Each number is 128 + 24 x the weight over its row's rms, rounded and kept within 0 to 255. Layers, rows and columns count from 0. Numbers have three digits each. The size before them is the row's rms in percent of the matrix's.

# layer 3 MLP gate, 704x256, rms 0.0507, rows 574-607, columns 0-63
105:152130151124114123150154126127115102133104112129140114117139109157122144107104111150118191145134112135086174117136147118078119104117138146142144146095106136160099207163147126095122104113124121
101:079127140119131125122145160142121118160122122158096116143093092111153100158124125158141148101119157173157117174081154102099128109134156120049097125100126120115171139150135066113129151118158121
097:123136141112121120139167142148117156129126087126149106162085133137123123145106108155176144114147141089175147100154173150089118164100144162135110112113090112082088126146144158141121169154091104
105:128130116118129067173149111146081133114150126144125172127102102158104140111145161137117104149122152118146128128134069098133120120130153149155132147173113165112145142129155144141107076147120108
106:108101116114126120159156170126113153105117104121143126087160152130101155189130096139080141121140106196138124162116146129111110122139125097093111164110169174151156142121130146141097114114123177
105:150142175152153124119120149125141123119074166108115158090175129135129071168123082099107136157115138128126105151158156129141147111154091114179125122115129119136117154093112078158168139110166127
095:120134185134164165123174072173128161128086083115138129119125098124136136136116149078109154121144134125127126141152100124101148122181164144146169125128106139122114111153132109098164122151158110
105:137137152132160137132141122135115125132154105109117142110125102128105138158145125165122156114147147105103135129096132141107102122140086089144170147104136092095138157102092141110072160129118112
097:125171163129144098110155113114135139111123143171126150132115191153155106190120119122107123147127157128144130154123122093104110142103123154153066160121135121131121133118152097117126097122155138
105:118130156156133123140104112128135118075122153100119188126165103137178133114136131106124130098176115135140151121094154137169162131108161135098103104167129081100152135157157108122114090149155164
102:143090091130184149151152110119121126132156127140150140129132157117116132129143112104101115137120081186113057158137095139128072119144137111107113142098107110113143127088128117124122140108132120
100:133112133089165120135115157124079148103146123183114153109096176126137151176136110106122127126119124130159127101132114096134163152170123133124132112165169126188107069117123137115112090099095139
104:122148161125133147107147117116170091105107152144119090106124138108084123105105146087104164152117146111131150146139140157156143136124121094121166107122120108106101139099151113103104173109139124
096:104160153095168120096132131091103121139143126164145122162100117082184093143160088173096124124106123147079177152147118126120169096177159078098144119140144134141165122133112125143116127103118090
109:129146133141126131160131121119143124152131178124149161117113150119135133129112159166156144108132164104170098126110185114162106159125158116122165126115166116106114095127140120106125121109105164
101:178181092140135134096141120119113133148132136112075123154181099099146065125127139167152081115134104122126088163119125130102149152105102100120157118140107094160142112113129116088186132112125090
101:132119124128104130131120133114120130133089127138124140140147109071154139115137150108123203130123141144105121119163145168120115080099114129120153122150118147117135155145147144075140171098111151
104:152119138136113142165119096115143096119103118101121101104158158157102172113089139174113107080128117130129081165135097127135100158176144126116109161100112107104109119080114153119088151117129075
102:169137085146143169111121110102141161146176126144121129138105135135139122100123146109173136124125153131108127130122132115146067131115129124114093107125126150118125141112137102136147097098110140
101:169104101176123120146128155134143148114097141106112171121125130087108155135134142122119126139116138126142106118187128164112137153110101114145136094154129061167126140146078121168128086113138111
090:134098103107107108147115142151128134119128127164100154149124131128104147123156126138106096124123107129135110176128153166079111139130137132121119083110079096137164074111164133121121098125134121
098:149169129113107148184119126109114142087136131153111110097158153105128144132113106130121096129105152136104153140133152163145160102147146150118131143145178090168094177087154135144111111118144118
104:051147155164100157104141117136115112167100128153134119077121136104106116119151161098128123108137097137135127130123120094099164089127104180121092148123103113141120137170150094120153136110132113
096:104163133120145079145109149156118128133144126170126096168169127146128145124102122119156134155139137152106093135098090123158086155116121101093167121097112097099146108177125167119138145162127117
105:115131118096114096152158152139151119127121162141109136123160153148132143159122149123140119147121110137128082145114197174107074186144051126120096099119111102131161090118132157107155146106107152
100:188149127118174162148134149128170109119153135134100140126168098146103147121125122160162114111103123116151127115102133128131132140136095124164104175143128183134113139153086148129111111133123175
110:133128119086129135131113075092117135133126178140124131143131171110142142178125118123122115146125159113136124110106121166167141153086144153124140120155157162149145101139117111174126143130134130
099:103138113144163137120136102116112162136164189133110092133125138142108116114110118150148115148131112139060174143153120119129111124141126115153133087138139108175117157146160099164069133126158141
099:103093150104131115163109154145159135163155097098091149114122123110134146142108096130101120097126132159126139134139161132124115144136101158167142152132111134171136114145136121153133123119173111
099:146125183109084103108130138122116154120098143170111128120141097129139126125128159106144103129102149147128181081109149102119110160081127088145140114118111152117098129154142104103152136125157105
099:170118123127117107130098110120124132130152130145130146074189135161123146084131167141168114112111127089134125178150111105121180099131104145104090118171154116151100149113125120137138137147163103
101:122135096112102124087115139142068113150168089146127132137137150140121101129143110150119169133152141138116147129127065106154138106155146124106162119157120129118137170119088137111126107112149148
101:115117161168142084093145122105137129172146100123093094150114150149119146094127187136118168170150118098111131158164118156118083123100125134124122103115104112103134158133145138131188163152161126
112:164079174168123130122153079128154168118169155132135042100176058099175112127106077115166128130111105131092105127106139104094168150104144089141144137147146082145094087102136145130126120124111111
# layer 3 MLP up, 704x256, rms 0.0502, rows 574-606, columns 0-63
103:084090139154122143130108150130111138112113084114155132094160126174086096104131163132114194132128184112150168138126166135129108092125072125094132129091131106151099146128145107126135118069093166
105:118146143140121112100134152121086131126103072148131093161101125099082120108177119185110155099116128115125131127141124142142098102097125112161126119156128138153162153145124105093140130118149111
099:143164092095110092130103142104120098123109148098078146129094140105138179090120104162147138138110098133096082125140130134126123126105117169145148104110121123110072097138127171102084129119123097
102:170150109134102132141099113122108094075107138117149133158103190105113127112174123152139138118083104118129134149110121087098125151166123116120130099161155141112133131130121139092108146105089107
106:077107108080102124123149126140121089138137168114062147094167101118136141155159111109125117115103135173134076121113135145146150101159166135138120149178138167082147110085141133131116134110074159
100:121127116149147117142105127111144133166108110106133109136101103096175143106136120130069129140178113109100124142131123138143180090086129123173103121124153140159122161113077116115122123069096155
095:098149147147142159128128174142096140130127116065170142111152114152119157139083139120113141103148132141140145155101183121130125142113117120093139109103140125145155150122147134109118153150170152
105:141134089103163154124138101147164141099143141129115141121102121108134086148156128123106141132140163100147130151168134103109114144066120157168178125110132172176054122106150153147094129117107135
097:133146161135134141141119125150129095115108138155142139166111112135117098137125115137105125157149120114165136150126151160109114095133123134119134182102154144176129129079171090159123144127167153
104:120178135085104141130150171108162134152085176118121124083162174121142146118138124113097114133141091181131153112132111152085108109152149132126110108148167132146137142134118115123105104130116109
103:162079125099110142134133083082095137139128112086139157094111110150130126147144093147137098126134121139096101104116123123137119132145156107131126137167138100071126124102096077098105120105126111
098:151106105156127132187133096142132115138177098064108125133123191125128137105138137131093133168153141148131141126119136160128121147109118105153167105142147068114139179136081087143131138138104153
098:128126134128147125140114150137141114118113078104157128059148124107109134083159109143115103117115092167111113112107124104113161104099083160152158166142158094177174122134127116113129146091108158
097:141121119190148108125137095105138124127115108128137111179077115129138103140069088117146093136125154118128078110099105138131146132103166124101102115144140134087112089156129108119105146171150117
105:130150103168110140135162171140136120114137139136157132132111171136147118138140133090112131118077127122118093131080126100122115158126167206120135134141185120106090094114148136136084120118086132
093:098156146137138142165095118114098123134103137140100096135171112116151150143139176139117109117098130167112148118139158125116161157119139109086157134141130140142146137138121125097131107130109148
093:145121177107165123138091138106092162152130122097129158123143161131141077158147092128122126125115120121102122113114087091143112125113098108188114109133135125135120082107150125103099108146135139
103:134158102120177154089127133159122103119099144120122094130116138097188136148099104167123144124128132143173108134114117149111144153151100113117136144122153103152141130104090119141133117084129117
101:133128117132153136092133118109114108124117142119135109123100108111141124126122102122136107135126160123114163126111075131168119150090111129090124112122155130106138160124162125104137068120112133
095:117129129128112154119136086138090098129098127126117169122141177131122121140133143073132106093143139125105103154131146100152140074154101109138158110115132120107152152140133094142145160146147146
091:115118144089132120121162133116175127128123135113101094138125089133129135144139132092106160121154139096119172135146134113150143148137107131107116077140150087137136165099159120096128109134117092
103:134110144127119106079097181124138139117153151107183106151127135149172133114128149146147131137118117086129103145139103097094144160133150061151107118124112137119135161158097147133076130153124100
104:119125129157148119099129127106133173159066109136077119082163113106105125098149143099129117117110124107143167155143115108109129094148126156138142159156123139153136115101120158103133123168140161
096:157171113127163124129102093154144128157102142151173155166169149156144121151155113136151136164146083150114129093127121145132162140089125138099138139106122134113160124101166140126130177158102139
103:138155149143093111139136109160150152141153108107132112113100146127069122138123122133114122130122144114069113134121106137136182130111121126104145192115130179101149141136116119114081105161129130
101:151092130116132114101160086165141098103162154126124152122142144200134130145161146117116141101152102176176147149141101131071120113125147117079113148161125099135107125134111165152164128121144111
101:139144128129110121146127167108125107173135124114121113172110118128105127121130175127107116130106122096130155148114132150161102115129137104088150128169159113143143121114126111163089109138066073
099:130123138143096085170083123100135140109076132093103137102119127145091140095108130133147149113171125097134178128149106149088104124142150101089162117110122049127096137120142087102163130133115130
103:111122160122124067106108122173128144162093127140133201106084143139126106149108124117093170094134141173096132139121147132142144144136149138125152128111119118128190135133116127154163116117106135
095:134170171110089146120069137069118148093101111174142162177073111119174133110152176117127136152135146133110192153127136114116148090108149127153140126118111132136097133110143114107126145130110118
099:163145109145090163084121149106111131103110132098137124131113129139172084116125128120135150161119117122155122107126143116106105116148163126112164099139130101129136142141112117157122094078124127
104:145147152127151124094157166110154115105123123133108200098105149125142145096081129159162162177154124114104154144168151126122115115123120146124122146152146094132130118121163110116128126139105133
096:073139109124130162152196098142093128144126132085138102173108140171140168110145124110101109140158121133108146109123101140194156150142122159140154139142147109128128136117149126151126154109124108
# layer 3 MLP down (transposed), 704x256, rms 0.0504, rows 574-606, columns 0-63
103:177091142116110116148110116138128168117138084152098124085104106123118134134130181110162107132120140134145116142113143135113093130153094168156165163099144121172121112184125145147124119094132131
103:071109113140175138139117097151114133116092120156129091137159145149080102122141129129160168103110147155117130163153136141107128149148114109156154108140099152108195151096133119121150150146099138
097:126115126100116122121106120171160086122131171143142132107118121158117100155121134160117122140096116158121097166155151137121138120117170085147092119134119127177088094114120108151121147112147171
099:136118147108139137135088097109094137118131129170120180136123145132192175162124093096167130131122132113127136095153128167138185148151120133111115105164125112151107089143122113118178117139103111
108:126128122150097132154120131149145153129133114121108111089171101146135138166124134112110162097149157154105121115135091112135095145113143150079125150100132105139113121121133114098109113088145152
098:188104108118160147118143148108120111103154130078107145154157172094061131127146080152134090106119124132146117141110166153149109113168130083113132110123110128112165151149129152139199124136169139
097:149141143092136139118165157131131109130131075132137112079142162135126075136086143167191153139126166148109167169108094128117137114142120142126106134121134144088142144152115120151141185160142151
104:171106124119174167113150180108111110114137144150123068171141127115082119136122133121095129140125156130073087179160108083149124141149161158112118129130110128068099188141132119107108091109113149
095:158151077103120195146126112161152117174106168115097178106143086164157134082122153097097103135117137171153133106128160130102084101120099139118174116143140151155133147151141145139111123126126101
107:123113105144131141139151154180135141110139130083093089127159146165103132134140104133122176127074108081111147124144109146153163140147144126094112123138155195131143128130089108178145115122155141
101:101078125142142123123132130155142142140094168139123128110105136159133144127158145130081115140106125157120138110133145117139120152100101170125129148097126108119127139134145124086123159116121111
100:160151099147116142124111102137147142070145117135146117125127168068143112080168122189133126095070148129112148155126116125120130104156122089142123151155154133120107149112115154093122154163138143
105:098119135161096125132068158105138128115092101119129115131169071143139105100158099158134139120113127107088096094109131147132110103114110178121126142112141145188109154129113149155119135125126141
103:127144127163147169118129152108170106127172166145118161159113134134183062169114134125112101154117071132129134161101138144174109092169164118098126128121096144127155147130154118132153137141151116
106:099125142119118093090130161107127127142107156155146156153135108141130181171127144138094095117082114130165124125105098072123099140140088159165127173117115168110075095166117151125162118102136128
096:108153129108108109134135096137119127130129149118169152123133120152127121105111183111116148131177120109140143098154144129133145157114141115152149100125136123194109163143145106105125088106136131
100:127137092122112103115150129147147121139117126135135178131133135117124121123165120109100124126144133113101121146100097119070194101126100168116084121156115131139081102114150088138136108106167067
104:079135121133143114058118108111154119103121136111124123119108127127125101085125131139137061130164127149126161171155093093140152098153132084093118129141124153135100148131141106110171136085076100
103:057154099131144122154152098120109104103130167103138130093101133139088104119159145122092096126118096119173126125114150088117136125109168105145112109169090132082163149073157191127097157152116118
098:116156154102094129111160114123145112134091110073165169100133117140129135123128167086146134130127161115125108110135131153144134108116133149172153153142120119158101152110152110155121117135127138
092:113146102150119109123134128149121118116105155149163135150114120172118082140143139108161108130162086069127135124096128085121137146131141097142119150158132112127129123108139151123091145108098138
097:121101173106105112119155148148088178123075116112143094150124120142118109143153165138127120133118138154137114133106143174150130172160117089140110127119133133109168133157136119159114090108121168
103:121128149120131090131172141097152128149128124149132095103166132098141157117090113155122143075122117141093145122139157126131121112195140136136097163138142114118103093132147155129144127101150119
103:082132121096133091101136094121107126089165147151108183127152144086124158115122108135165093122117123130128093135123142137164192123158138150099124100127132131136122158140170123116157145130134103
100:094139151135097159129131138154128117147108125163145140172118112121134116149179142136148151136134101145130141110150128161113160163108160113107124186130128128137134110163183138128109111093109128
099:166141092122120121092113145142123154103101098126129138077137105124103136130098081162111157123112147133173133162120119107120124113126117127108117110143105086155124122150113142143152164139131115
108:150139109152117090112106110119131122153110120112124108171125092120150118142090157085101137120089111172100116118177133150142131119141129120141128147125078122150119147140145121168074101075154110
099:160149120166131080105086115120150110140131190177108135159119144134138127100133122140115099151153115118078109148098149138117132153100141142121150122130139108109170119143120080104166147129121089
102:118148135112120158134168124075146130153191156189097121164097102162108148122126197166135122135163179141094113118126113101103134129127161134136107171124137115123137148144104110126132132143151118
097:131122127145163165128081171061129121119099129096101126149193121104113115111113151077068144124196117103132134139135092104103135107142110107123127162114127191131135138114101133151136131146107133
101:177172156112097134105131092160139118126113086129127140095134126175160137165116161122081124176127136089126099144182124118165158158147110136143118096143118130145089137136170130113133142092085128
102:155123113128130101155131164177102127154133122133127152147117125097164133123084099153107154117091117109142118158164136111137123169101102183108110119146139107135132130133150096121150138137135132
101:105133115115144173167130129140150098081128132110105132149115131153106151097139096094106105150117132151079173099095116118145129112169109116167149133160087120130125115144152096126131146106135079